Weights of a small transformer language model.
Training: 522M tokens, 7277 steps.
Each number is 128 + 24 x the weight over its row's rms, rounded and kept within 0 to 255. Layers, rows and columns count from 0. Numbers have three digits each. The size before them is the row's rms in percent of the matrix's.

# layer 5 attention value, 192x192, rms 0.135, rows 0-191, columns 96-143
109:067121120137152129146122138070117114125120114117085135116134125122152093133091163113140073133121148126096119182135147129122132111104130102128146
109:126127135101112126120075124167130166123134109135188068171094119084142136105135105149124142100131139108149129110140134119128118164125108122136151
128:130138135120131158147138132131119103123104157145126182105125131148143131104103129109144130132127117138095131169095103145149135121121123117143107
114:127100101159063097113097119081148142130166132152189102123137101113110141147133106129144105149125132145115117124184182135137165149124154143112114
123:122127127135116118104155120122159114142126143112173143085104095142139089125136108134133143067134140133121117120115132158128122086132128126180134
132:116139173122104142153139144110127114111120111123099185144136131128155134141134157131078128108123150126088118132139123115104109141083085074115158
100:094112112104112116140150108174136138124117152110127115147117126129101113096126105095111181144161124132129145109163142148120147125144129125190100
134:131128150121138146168135127125110098125116163129099218131126111121149084120086164154121149110131096124065135130101116141123119124112100112151124
107:169103119139140120152148102119118143137086130119157120125123136139094075124109145207159140155124095089114136095088146106135108116133148128150152
114:111138115157119130101060127146122094151105129109165148093138131115160109111136114116122090135115122139128106133117147122151174122118126150126100
130:083151111121100134156129136082080135128137119114115159105148144136142114165141164103143089180113124131148128155151086138120141027144115110121154
117:063118173123103175131127135040131130117113106104117129097124148121162134190115141107128134122098125097126109130139126132104122077124062088130146
105:153113155130154109131156127158142131102106126095130138146154123117115123079148091137073148083150104131098161094116134120105129138137122117149112
112:164127121121118114108129135158126135119139126128146160158092102098096077071102146246172111129134131117117122127102165107162167129116154065157140
118:080165134122126097125169127139139089124107119108127134119091128118159152142144173087123113080126161175152126139165150134116126122134113148163117
125:128104120113104127107097095126134161149162137109185069121150131124129169133128082090102149146121130137147121126191121120139124107124135145142091
120:136100111124093134119114119142134124124160166119218144124105098117119112130108116134125153127112133131093120113130169147155137103138126166149134
113:148159146110103133134137108119101153114165152136125105143115133134145116128141119114134152102152130090129138133137076148131107105113087128126101
112:140119138162158152154156126134186108138101111111153135108165104085124131143106109147101144122144103094138126117074155135158096181116137121124141
118:137141182112166166148111136195095121126104114141048109158099143119139117125123134182154117105118112109117124144081121127153116150150110141128142
100:157128148142097134101125135130119148124102121143144149152126111165126130082122148193116126124116097115088117103100140132129111180092123061111147
133:059151127109115130151147141136096100118106083138092185143143129096180127143152165104100122132130112138116112151156113128117120152097085092118131
112:101084137138115110124143124112137122134135126111120132115118133135128157131156135077113128139084088177106151116172143138123166099153132174110147
126:140121108127131123120126135108118100141067149103133163064123132144143089108130139156167102104113156143143145173106111093157129093100147102132148
105:089169126118145130139125145117089119104100138141078167134093139149155142135138170122148120111123115151110121145182117114080128110125109150100145
123:157094127127172127150157125112173117134156134168077127165112122125098135136075118091173151099147122113111144135129121136145095182146176144124138
113:114128090146100103104173117100139106152141136096186127081112099108127094078140136170124118125111151145131113131117169152172101106138139124155146
114:155139115143150104139100116170098123148124150148127109114112119136096122105117140200195133115131126136159136132083132100155128144115207152147095
107:130132139115157142153115129131092109123113127186093160155169130100139153164104172094132120133127093111096149138107102122130131110128124145118121
116:132145131098104131158128116154100122115143154148111196158121141130131137117113150115146138112125082126056137168110079118112131129134114139131109
116:102134143142116125135142146082108087120105161119110177117088134144152088111126149074116092095125118141096110177108127137097119103140097110174149
124:121140140122123151168145137130139122122136113154068188167135111120125152132113142119124167151131100134111119122148129136116093196125116100132148
088:174124099146163078138135134156119115127121145136152122126141166097132154131111154094141107128132103178172125163117090120081152131134152167139134
087:097150165113100157082112130136122150149118129090117134115082144167114099145141148162092115123110194110120127115128186145161159124132120120135109
075:080138113127115141096074142198124114157116156161100131134147119129140110141146168138150122143127159145139129096143190135143139112131132147083116
079:082121113103106134145131129153085109145122085117143120150124132124202090118183161115082102114112149144111119136133161119119162124103153104167148
081:128154079129153116155156128102159077131106115096116168128145163110162130130136105137172120119135154124131131127132102110147108121079124075157141
084:060114119117115152124101124215093135150125140154110093163161169117128177108154129087144122135130101103136149111149169117138198110137187127096103
087:161126166154120146113081148073125104135113128143091116128157104122071141156116123090131114150132081150141125165116144121110129111097116105075098
081:137111185151099137042115135170140141120120139135199097143138100145105110168065125088125112133124147105125109119122175126103125128169133187129155
079:098140138110170100109110124150123141156136092079091127135054143116129136086091147151120142111119109148139121156099142099146096157128138127176124
084:119102094128146121187140133217120150089154135174144102150151151110119178084156134084115129110133096160118141102142102136109183105116157203119121
078:123107179137098127087108132168118156103125161167176097097139163131075175177121116101151131144126114113113126098125136133112150083126141156097107
079:089130158103099121122112126186094133146156135120078131129126164142132167142134138128103172118130082110107126120156121120137155128132140160136082
077:090140075103157131093059112138122135141156109093133098077137134106143099115117100168179117119125112120135126120133108134143151105096153119121120
087:164142158129136115126132137133107130107122182179150121140126152126093086134169126086128110072125146184130128105133131118144222095128166165097114
085:124115183112115131117137130113128146134142142117165110149138124147135128099102123127080164117121125155106120101147146143123163128147121156130094
096:142114137138099154145158132128179128129135115124159159145146134163103158133120082123122143152125107067118131116144103128105100112109108134136133
080:149133171107136120102090134112133110126115171109112119113107138136174066121096154168146116108113140206149127109112143145134163122175114103171113
090:107116104142149125132135132086165115127127108108164121057115121146143118114072083178160136114112157085118124114125104147129092120147091138167171
090:146107155133158143137169129171154125129086123111140115152169116137157153093114142104159112121131107161128132119126127135118129083152120125142121
079:152083116138129105159158126135137159088123163173158150143170133118121170096129137125101138138136142170100127107130088136114158115175126184147123
087:114158124110127151145117131106140136142150103120141124087111115131129116144139056138167127133133186066116132123126109122147106089113126087134155
083:105107132116120129117118120152113128100136115124141100144152152085130136143129128105134136145138052093101131126130139140098141143116158146092102
082:140118161131126117147121133162134121145127130126042131177078135157128138117106193188126130138123144169145133133136162122128108140179122116125109
072:173105148137152116117107124129131118127122181120165092163147172115108139102103109095145108101121124155154136123115111123119159122161143173139138
087:142145153136161093142143136083152123150140128122105125157024128144117100097093185150128124086119172180144119166113115129154109150143096090156129
067:136119123132135108163163128183119101119122156162156142132120137114147142085103128098123105128147101161152133132121093133075147111166139159156149
084:154135155101093148067107131153114113128105146128060123130129138135126118151151169153129128136118066137142133103125147131132150111133137134088093
099:110118078118141111117114127197117109134120140140132113130151184087126153134123144104141109112136087132167138129120087118098195100146173145140144
076:113089135119096137138155119167123140107167104148127132127124126146156173096134126129104164166120087120074121101147142147076109147145114137150133
086:136151164124138146112088137125108136135110126134114116091138136153120071143174171178114116123127159131133116108133140137144116107089124174107091
082:167127175139128157123150127052152109129139127080148136140137096142166054135106119144107137141121163128113125123119144154153076128110098119169147
087:114132144132130112113114130091126127120128110093087139129068098127099133141117141185136100130124109141176123178105139123148085150124108087143136
124:165162190121155129117126129114113165110144133146136101120129142130122149131139116142146164122125145125115106124131108106133150108111098135135140
100:153183101086108139147129123112075137124123123115073113112133159113108069162153112152144139147115155128124139143171090147150118127129121129086149
123:116117107128139135143137139148151113125116133160118160154085103168114160131088142130136135117138121093037143135109154165133112225150130104131125
099:110169073125128162144095136154102143135156150090087152139167134115117132121125144140141114196116142102144126158103098110118105074111128134086129
114:195146149099111154167135111122154124140131143157118144132128145117137154133114118157154167131113113149137154139109132178139095145126129164155120
104:114094121171111118103100131118175127117102116143179121183122092111117149139101094101133120062146118135084133110109219130127126186096126106139148
088:156157104120167132124111115137118115135119184122176082089149153115140125140145154120094133130122104085100110154118096098170110097118121202099105
146:205133092106109149144151127122075118137123179119136126127161157135124131111116144173107144092117109107085141120064081102137141080119131162121103
103:126133113134121145130116125131102142157092178124151092110192145127127126130122099089124103167137105117167117110058133119153170062124126142140097
127:159137123134130124113129116166107154135099112078105131113130162159114142134131123166140124122104139103115111114108116098151154083116128176102127
119:108137158156138117131102135111088121142136146133127096086131148082153134101131166115113085152133125126161125147079106118158153087157128143122082
096:196129084135137141126149119092166140097149178159099146137110091119121117141118093176152132132124124163101118127168157141140085123139107099137183
099:151114076147111081111123115110153110115146131135098120146110129175083126144102147113143139167113110128115136146128139121167147159164165163113156
132:117126075133114131115120141112112144121106138120141105111178145099128123157109149100166111144125158171148142173117145094137124086161134142104140
131:138111060133122124101116124143120120130092146111151120117149138122118125114134149137106103125125147167118126106113135098144117110120153148105110
112:139131156130150122141124118166124102149157118199106120147116125144131160118119146125141114122156150090104112113091106165132135198117126124118102
118:102117060102115092113100135130147139120124136116159121143102139106128103149148127122108115110118153141131127074201178136131124193127107125116178
110:122130186115180110128145111160113117124135108182127162109114123139140133140149150108136117124127166157154119141176123145106125115115114152114122
118:112129192107101112150151127177141103139143127180135157153122109129145158094129101098110128108150094134128143116109163180125151163158139089147119
106:073120132155109110116136134119143151136130119114152109136078133097123108122133085133118130146111123142148147105147182115116131159086100127174171
125:094123174132146110118149141176125131100118113159090108168089127106137113126125174128110103119145144166142122115169121115104127168115101129103110
128:116122147118160122147118124158156108102119096144122148153137132107154143151125126134112131086123106126094070150130125121138110181125120106134121
087:158135150126135151128091133182078141124113112154139116103164148135146123148168100128122092166121146097151113166127100099126106076119106182132118
121:148150145122133129116117123136104130101102111123087111114173166155144093141129165135134099106119190154148129149164074098118127067131107149077084
125:111140215121118167137167141129118153108149116133130128103118143113118088128126154122103098124136131123198119138122071116076141076137103135120100
101:132119156146112170146095121105067138143073124088144061110157155149136187109124109155086131128111106124153122137082129119140135056100122113136082
109:093130129118092153120125141223132137135105113159131149175145112082161157093096101102114145155143084093108137128077150153119150140094109118134118
120:088117185113149108114127146163155125109119083146120120148083116139147096127125155122104090118136141146130119087165167154096141145155121105125146
125:160175119086117098156145118129076130131166138146098127101124169157096112123141146147158182130100116137100148179142093117144147139141142179124125
113:154088159096120136146148114130100127115108145072110153110149145153123115102150113090101131127113112108149140109136073116111183085134117112133118
105:130075134111140091127102136118095107116154123167180142137128134130147123102158135103124108135111142175158157112165178132112150166143148130139145
114:136133207124142112125164124160096112151129145127109137088120134166143096132156128160089100114110135105160094124126048125113135039131083152125105
100:150128115136105121126114113116158111188126156090134143131116142111153133078125109086101131098123137113113113103140144143169145116060115118112132
088:122142113098123151136132124120102115125156154143106137111154133172132206107124124123131144198121133154116127103140132126139123127179168138088123
085:131098097123186101146124123123123144145097126148084095154144131109129124126178188160142103118129135123136111142125129108132141151160171147127141
082:108172135134193132136164117153127142121089118116120130127158123138136125109201136145105126103133132162163131167134077123115119113189116118119136
088:105078136141153132105141158146153164113096129105097092169104124116138140151125164125097104106147142141161120138118140145135148137148130123116107
087:103152138077100123143121125116118124119162126150136127124079115139110085131111133113157131173112130080133131157132100102128113166140167123098124
097:115124110131102117141093125086161121154154100152115126108117114129125124133101118104155131209116096124133130113140139108124099134180132151150165
090:147168150120156113146161121129112117151114166108162135135138119108125093107154096135111134062118129134095129132104100135138139118045088109172132
103:166120129132091131142094145073176067178144152115137127114144126125119146139080116088173141135121140115141116109148126104141090105041162145124101
093:106148135144170122117138152129144142106090126133117110136118137124131131197131142157132132136144114148171135148120092095123109170137136136133123
091:144142134151142104141101106085125089187131125118150115110171138112146118103134095145175165135112131140128109108127170105123116125070125141193145
097:144078130161115139126160143133131133115118099160112139143101128147120170143122148131125128144133129127103134113149099115119135146141168136092119
102:116167112078119144121112129153073134142127146144132073125131130136123102158116115161128107119116083141127136179128147132125115137155135131114132
098:104155090140118141125135117154135139148109100126103187124103122136143132143158141195131146130120092133119125131136117099125110146140105124125113
109:101137115123151138129137133158104146145110112171089107144140117140121120171138167140138106127127087153154125164137115104099102141206142148139133
095:133073203144125132124152137126135131108125140107193089131153135132132145126136099099100149145132153117155124074113102144135132109112151150145135
110:157089151128070122121117119120128105120169154123171169104131135141133147103070089100113150165122177108112128101114141149147145144121088122173124
099:110101165152097119121076134136149149099132106112130131128127125102143104147076114137125130131134116115159116096110177144119130157138069113198126
102:137149169128133120136092112100136090099158133127154126114136134143129118123091147158143170164123154103143124094102143129150131110150112154150139
096:092131131110114143116091127151095153096134131144136108130085121121114154117141114158111130148129111123119158098086170157121176136141171112132147
090:118124138143153116123133154124191173103107086124068113133116110110142129154148134129091121116149100157127119160138145128123118142135106102118142
102:130108116171141115130108133135112132129120178149073113126117130129144127121064131115146106118135147152132136145137162141131134120155117134128137
093:094104136098131151117149137131129111108140147110098138117118129155126158123072118099096140108132185130097129140120124161135152153136132110080124
095:157110084132132133140087135104126115096123160127073108134114137132141139148069162096144114121130109122157129114165162137108144110100158119073106
099:136139104133143113118132131132144136153104134136107108172103128107127127125147143116119096044138100151112126137140114128140139113077148113082123
099:124112120135123122147152131119140131117121089135097133141114114122125075128138155149125115138127077163138120175157115088098124142114161118080120
079:105132134133143111122109137095169163071121082158111108142098113126131156116106148153119136135147127131137136090086145146111118114186161146117160
106:143139137152136130126174138116131105129121130114123151131168132133136102099108112089155116088135165154110117134151124132137109093063103104122121
091:130120128111159123144111102143123101111137135101103160135180130139127163102098138140138124084132167151152127112118150147140140167191097132121111
103:133157146158138134116145138133149158138095126110119138139150119110123150120163096130114129072139093171116124111123148141128113105064095090140125
107:104117140131153137131126155157112147081102126141084078138124124139128110171103137151119108132130083158177130137123149121094099144174117151170141
094:153161109119098111126151119070162117153136093100167161120122119116128106106154108126134135105125131102109113135126104114150107125062104112135119
106:058104126132141107120117142144124124125146096162072103124139141100120141130161126147070147117135137124128117132143171134133123169141165180108129
105:166094144127100132117114109077111156127142150126178130139097119146124095117127151133171139136125126177157134131119143116115115120108135114142141
097:083119145151103122112109139137137077118151128132086132174108126111102112115074127194143133127112140147185133133135123137144154098135112111152105
101:091105135130156101103139133146121102123128092125142149132133134114150118150196156128033138131142110094070127121119161137095129145134145141119152
096:041101170138140088117074126136086118129143110138096135112142134080165139135187135126063171149146092107142101119125151124129136165136130163113126
104:146154114150138108115153120118142149126106133106183152092104122128131122159175123090151067096125138133126118121133128139163153112096138141111139
087:139115137118143125135116121183120147113148120171114115131135157130135139147160122110089161103152088109061139104160133143139114156132132157108112
093:119124140105129102113110124159102166116146137146158133156116121141120130104130118091118178154112073127129132126125127116064155115143158159174117
102:104137139137123138109124129103122124122165138114100123130128108144114148105038120146187135152124134176176103150132112153165110121119148138145104
088:125161145144149127099150132111165143150127176143135143106138103181092125089111111142148122134123101110151118122130125140133125125145150123168122
094:160139120111090091136089119128104123133130153143094149153131112131116122115147144135125173121157087155156134128136121148131136150126131113140109
098:047133131128133111106133132146117148123150112131139106088175144162159138109175091094042178142120086103115106114170124143120138174147163162140146
101:091156143143104154109133138106124135149143157098097083108114114157127121111083103162169112135110134168194102136130156129155118120117156124134097
100:136149132155125130082108127105125123131144172133149120109101133161092114115128130167177084146106139135204119150136125140109138108122126103130135
085:185099137104118144101093121146104126103106104092118142155128128138142152123147149141137123162136121085119134113142097095119131114153115089117146
106:127150124147112166132144126086141144131115145103163120080113109160099113108089124142173110123095170164169117135132127123149127068111132109133125
096:130083138112120146117100129163137097123163128143099104145118131101131143092072129195143168158129147132165148135117107141142114136152141174127106
082:145163147134153093081122131100124133126164157114113135134116098187136096122118096094179111151117128119163111135173080152132140126158122106136124
081:130148115122171143104082133135139130124109100114145084154134139129107133089092120101139112126110141131139114125131105152153156083139108148143141
089:178119118150151136147128126074135124114118127110134222140087111122129179146122137164140099114132147138122137123089107128117095118139087080113164
078:126098151122179168144125124169146153122143116090127158109129119106142117167166115169104092123154150130114135084125131123123143085118083126148181
083:136169109130125108096174130145156121145153167156122117083130125173118102140100114051124125096129093102135119128144146142106159118109175139172146
108:192115139120168144147146121113142128127108148122105138135095114180098135135038122125185113117125135159131143145120135108164118111143145115124108
084:127116121132140105051086126155131132121132125095091047160114133133147165121138093122134140132141124130127128129149110167148119159186167145111117
093:091100132152171113049089134145085151127138103104151090140118141104131127152122130131116117169150167099190086116147147120138120133139140141114139
091:183180136116126127158144124079123070120114135130080152157123109138135152143145146150187136125130104148146148166126128118095133163131124067113113
080:156122127105098135112096132123124139125125125104142131116108113141131136114158087141121143136101087104138145112162097136107113144191153115137154
105:182151135152121131103139127132142151125153174125119145139100110168085124144079129108180099133116117126188130126137108137109139127121112091134121
089:127135132140171125095091134101115107129121112110152128103138122131146192113157105138136099200116144106165100123158104146132119128150133117101146
104:130156119127138169170178129108127110129130143109124129075100139149098131142092134133147098119092148145109127144111130109150136118135143127115108
103:082151149148128090086125138114134103124149142121090114161107135132127134086143112121136126140117124120235092144136118145114156145165129144162131
092:152124108124163138161124122147144098118108094130098161123132126100148170144105140134086124094150125119031140122117132119159104137122104141106143
085:090120175148107109104126105160152130123115136103156118129133109120115081134070121109090105150138121142146127148117144115074114124107125140137115
072:124117153138134167145152128134127115122157172117082174106114123128155115120135143134155116116147151116182113134127120107130114012153088108120139
085:134126113114148152100119141151120096149115141067117118071152157130157107122167134116094098128106192161124074112131153132112188103106103138093145
090:159153103116137148144117127152095125118136149107136118096191139113143144103152153136102122126128142137167155114141105133162124073080107158109110
095:135066140128120143127145134128143136115135132058147127135151120120132110119133109105080052131136172146179119096161131129102114088136098120130132
124:133161066120141149143115137129083104147123132116110124086157157132156124098169154163111138098105138126095128132134135095160129077123115159117121
105:155107090149123129151126132115147122136146132113113125165134136131123120125129121133161137107121097112136127088156193153163130150163125087139152
123:144132090134128130105111142125093103143120138097132109107156147138139139095157129119098102139105136123136109112129126078141168066130119182120105
102:132175114138131160111091142138103162131122154111099105108160142116127136154130162155112121129127143152124105069101123108146154088092121205095085
113:137092146173146106127117118104160141128158101154182126166095095129101127157114092080131136157160125120153133077106184125111134158120152098173148
088:119152159116109150148140101124082124117115177159100170111121124128149091133122154122156144113119099124056128115136114133140063075150109186122135
082:124126115113143177134157148190114120125102105078075106117137150147140118090132167161125115140126178158131129123147085115096150092133096145090151
075:121151084106121146133146139106145108156128129098080124128117171158165128108126122167092151106119146173122116142174139133126136104132114140141138
113:118137162136151122123118112103146132114147098125156133149092091123116103160138106082146137139148152147114109142145151130079122170116160093140130
086:169155176139094133128129117107135143124121130119153123121126132156110147144123118169134097133124114126121154139110086124125136051100114133125116
073:084124117132100126126098133152132129104127068113090119130137155119166133149163153110117123102132129160096090127168110144123093116135121153108158
071:092083140134117076124158141125163126131102141133103138162135128153114090147105125126100101147127176140150133087150156141092132127158110143118126
097:144170100091113173136101132148098101118102159053100126087151172109162112127139167119118136065115134128090133143118080110136105077108132139098119
093:137128116109135136145173132168068128117134109113092131103174140135154094118142150111105106101133136185126128144163046105120117096142120189096093
061:110131123161168146112118124127132138104190128149185115131102153134117127135183142181179101139137115096160111140115123112110118151075140116134119
095:122149080125158160146111151171128111129117128124089118119149161133149158097120176224129121111117121121151116100107082110139127118119134172099109
102:130123152140095092129116124108159143135169112167159125154081093136086107137113075090150137147142124120146143147140157161103097191155112110150160
079:101109122156161106110139130112137118125126087134095070151078141121119108136074112148143099112134166148146120078087191137111095136146119159120114
074:155154182145112132153071118088141158152153132118155124114141109115126138117113137151105156152130084116099147135106114129143126108104072146135123
089:135170131090111169125132118152118131125141157109113112092135152127156127117145174151126121111104149148136120119190096125159113084122117152093117
078:144126129099123081145126121132148138115147107154103137127121146128145115138148113081092130156122141111133102120171171124121167191172157104168158
088:142119105158132131136123133095137142113130130130121090109136165117130148123148146152114105059144103112147090102099145111155123090137129144139112
084:100121107125144073108102135135115123117144109144130114146099117121103131169118141081158117124129138122113119146119189141146147170116136104148136
075:149095172124134132136118114134127139141121135112109100149113135139104130145126126105102139148140157132127113108154105133130133113129145102145097
085:073065126165149126108091128113144093136132108132151092143119151096125138107157151169147131115124119116127131101131138114159140136170172139125091
067:068119140135150109152114127104140128105132095125186137147113117101134133106105126105144126165144110139122150146138110148074167092116131088134163
081:125119089131121129149113114120111148122086157095129139111119175114143107105140143166127147113101127140148128142123135109149164145158134168089122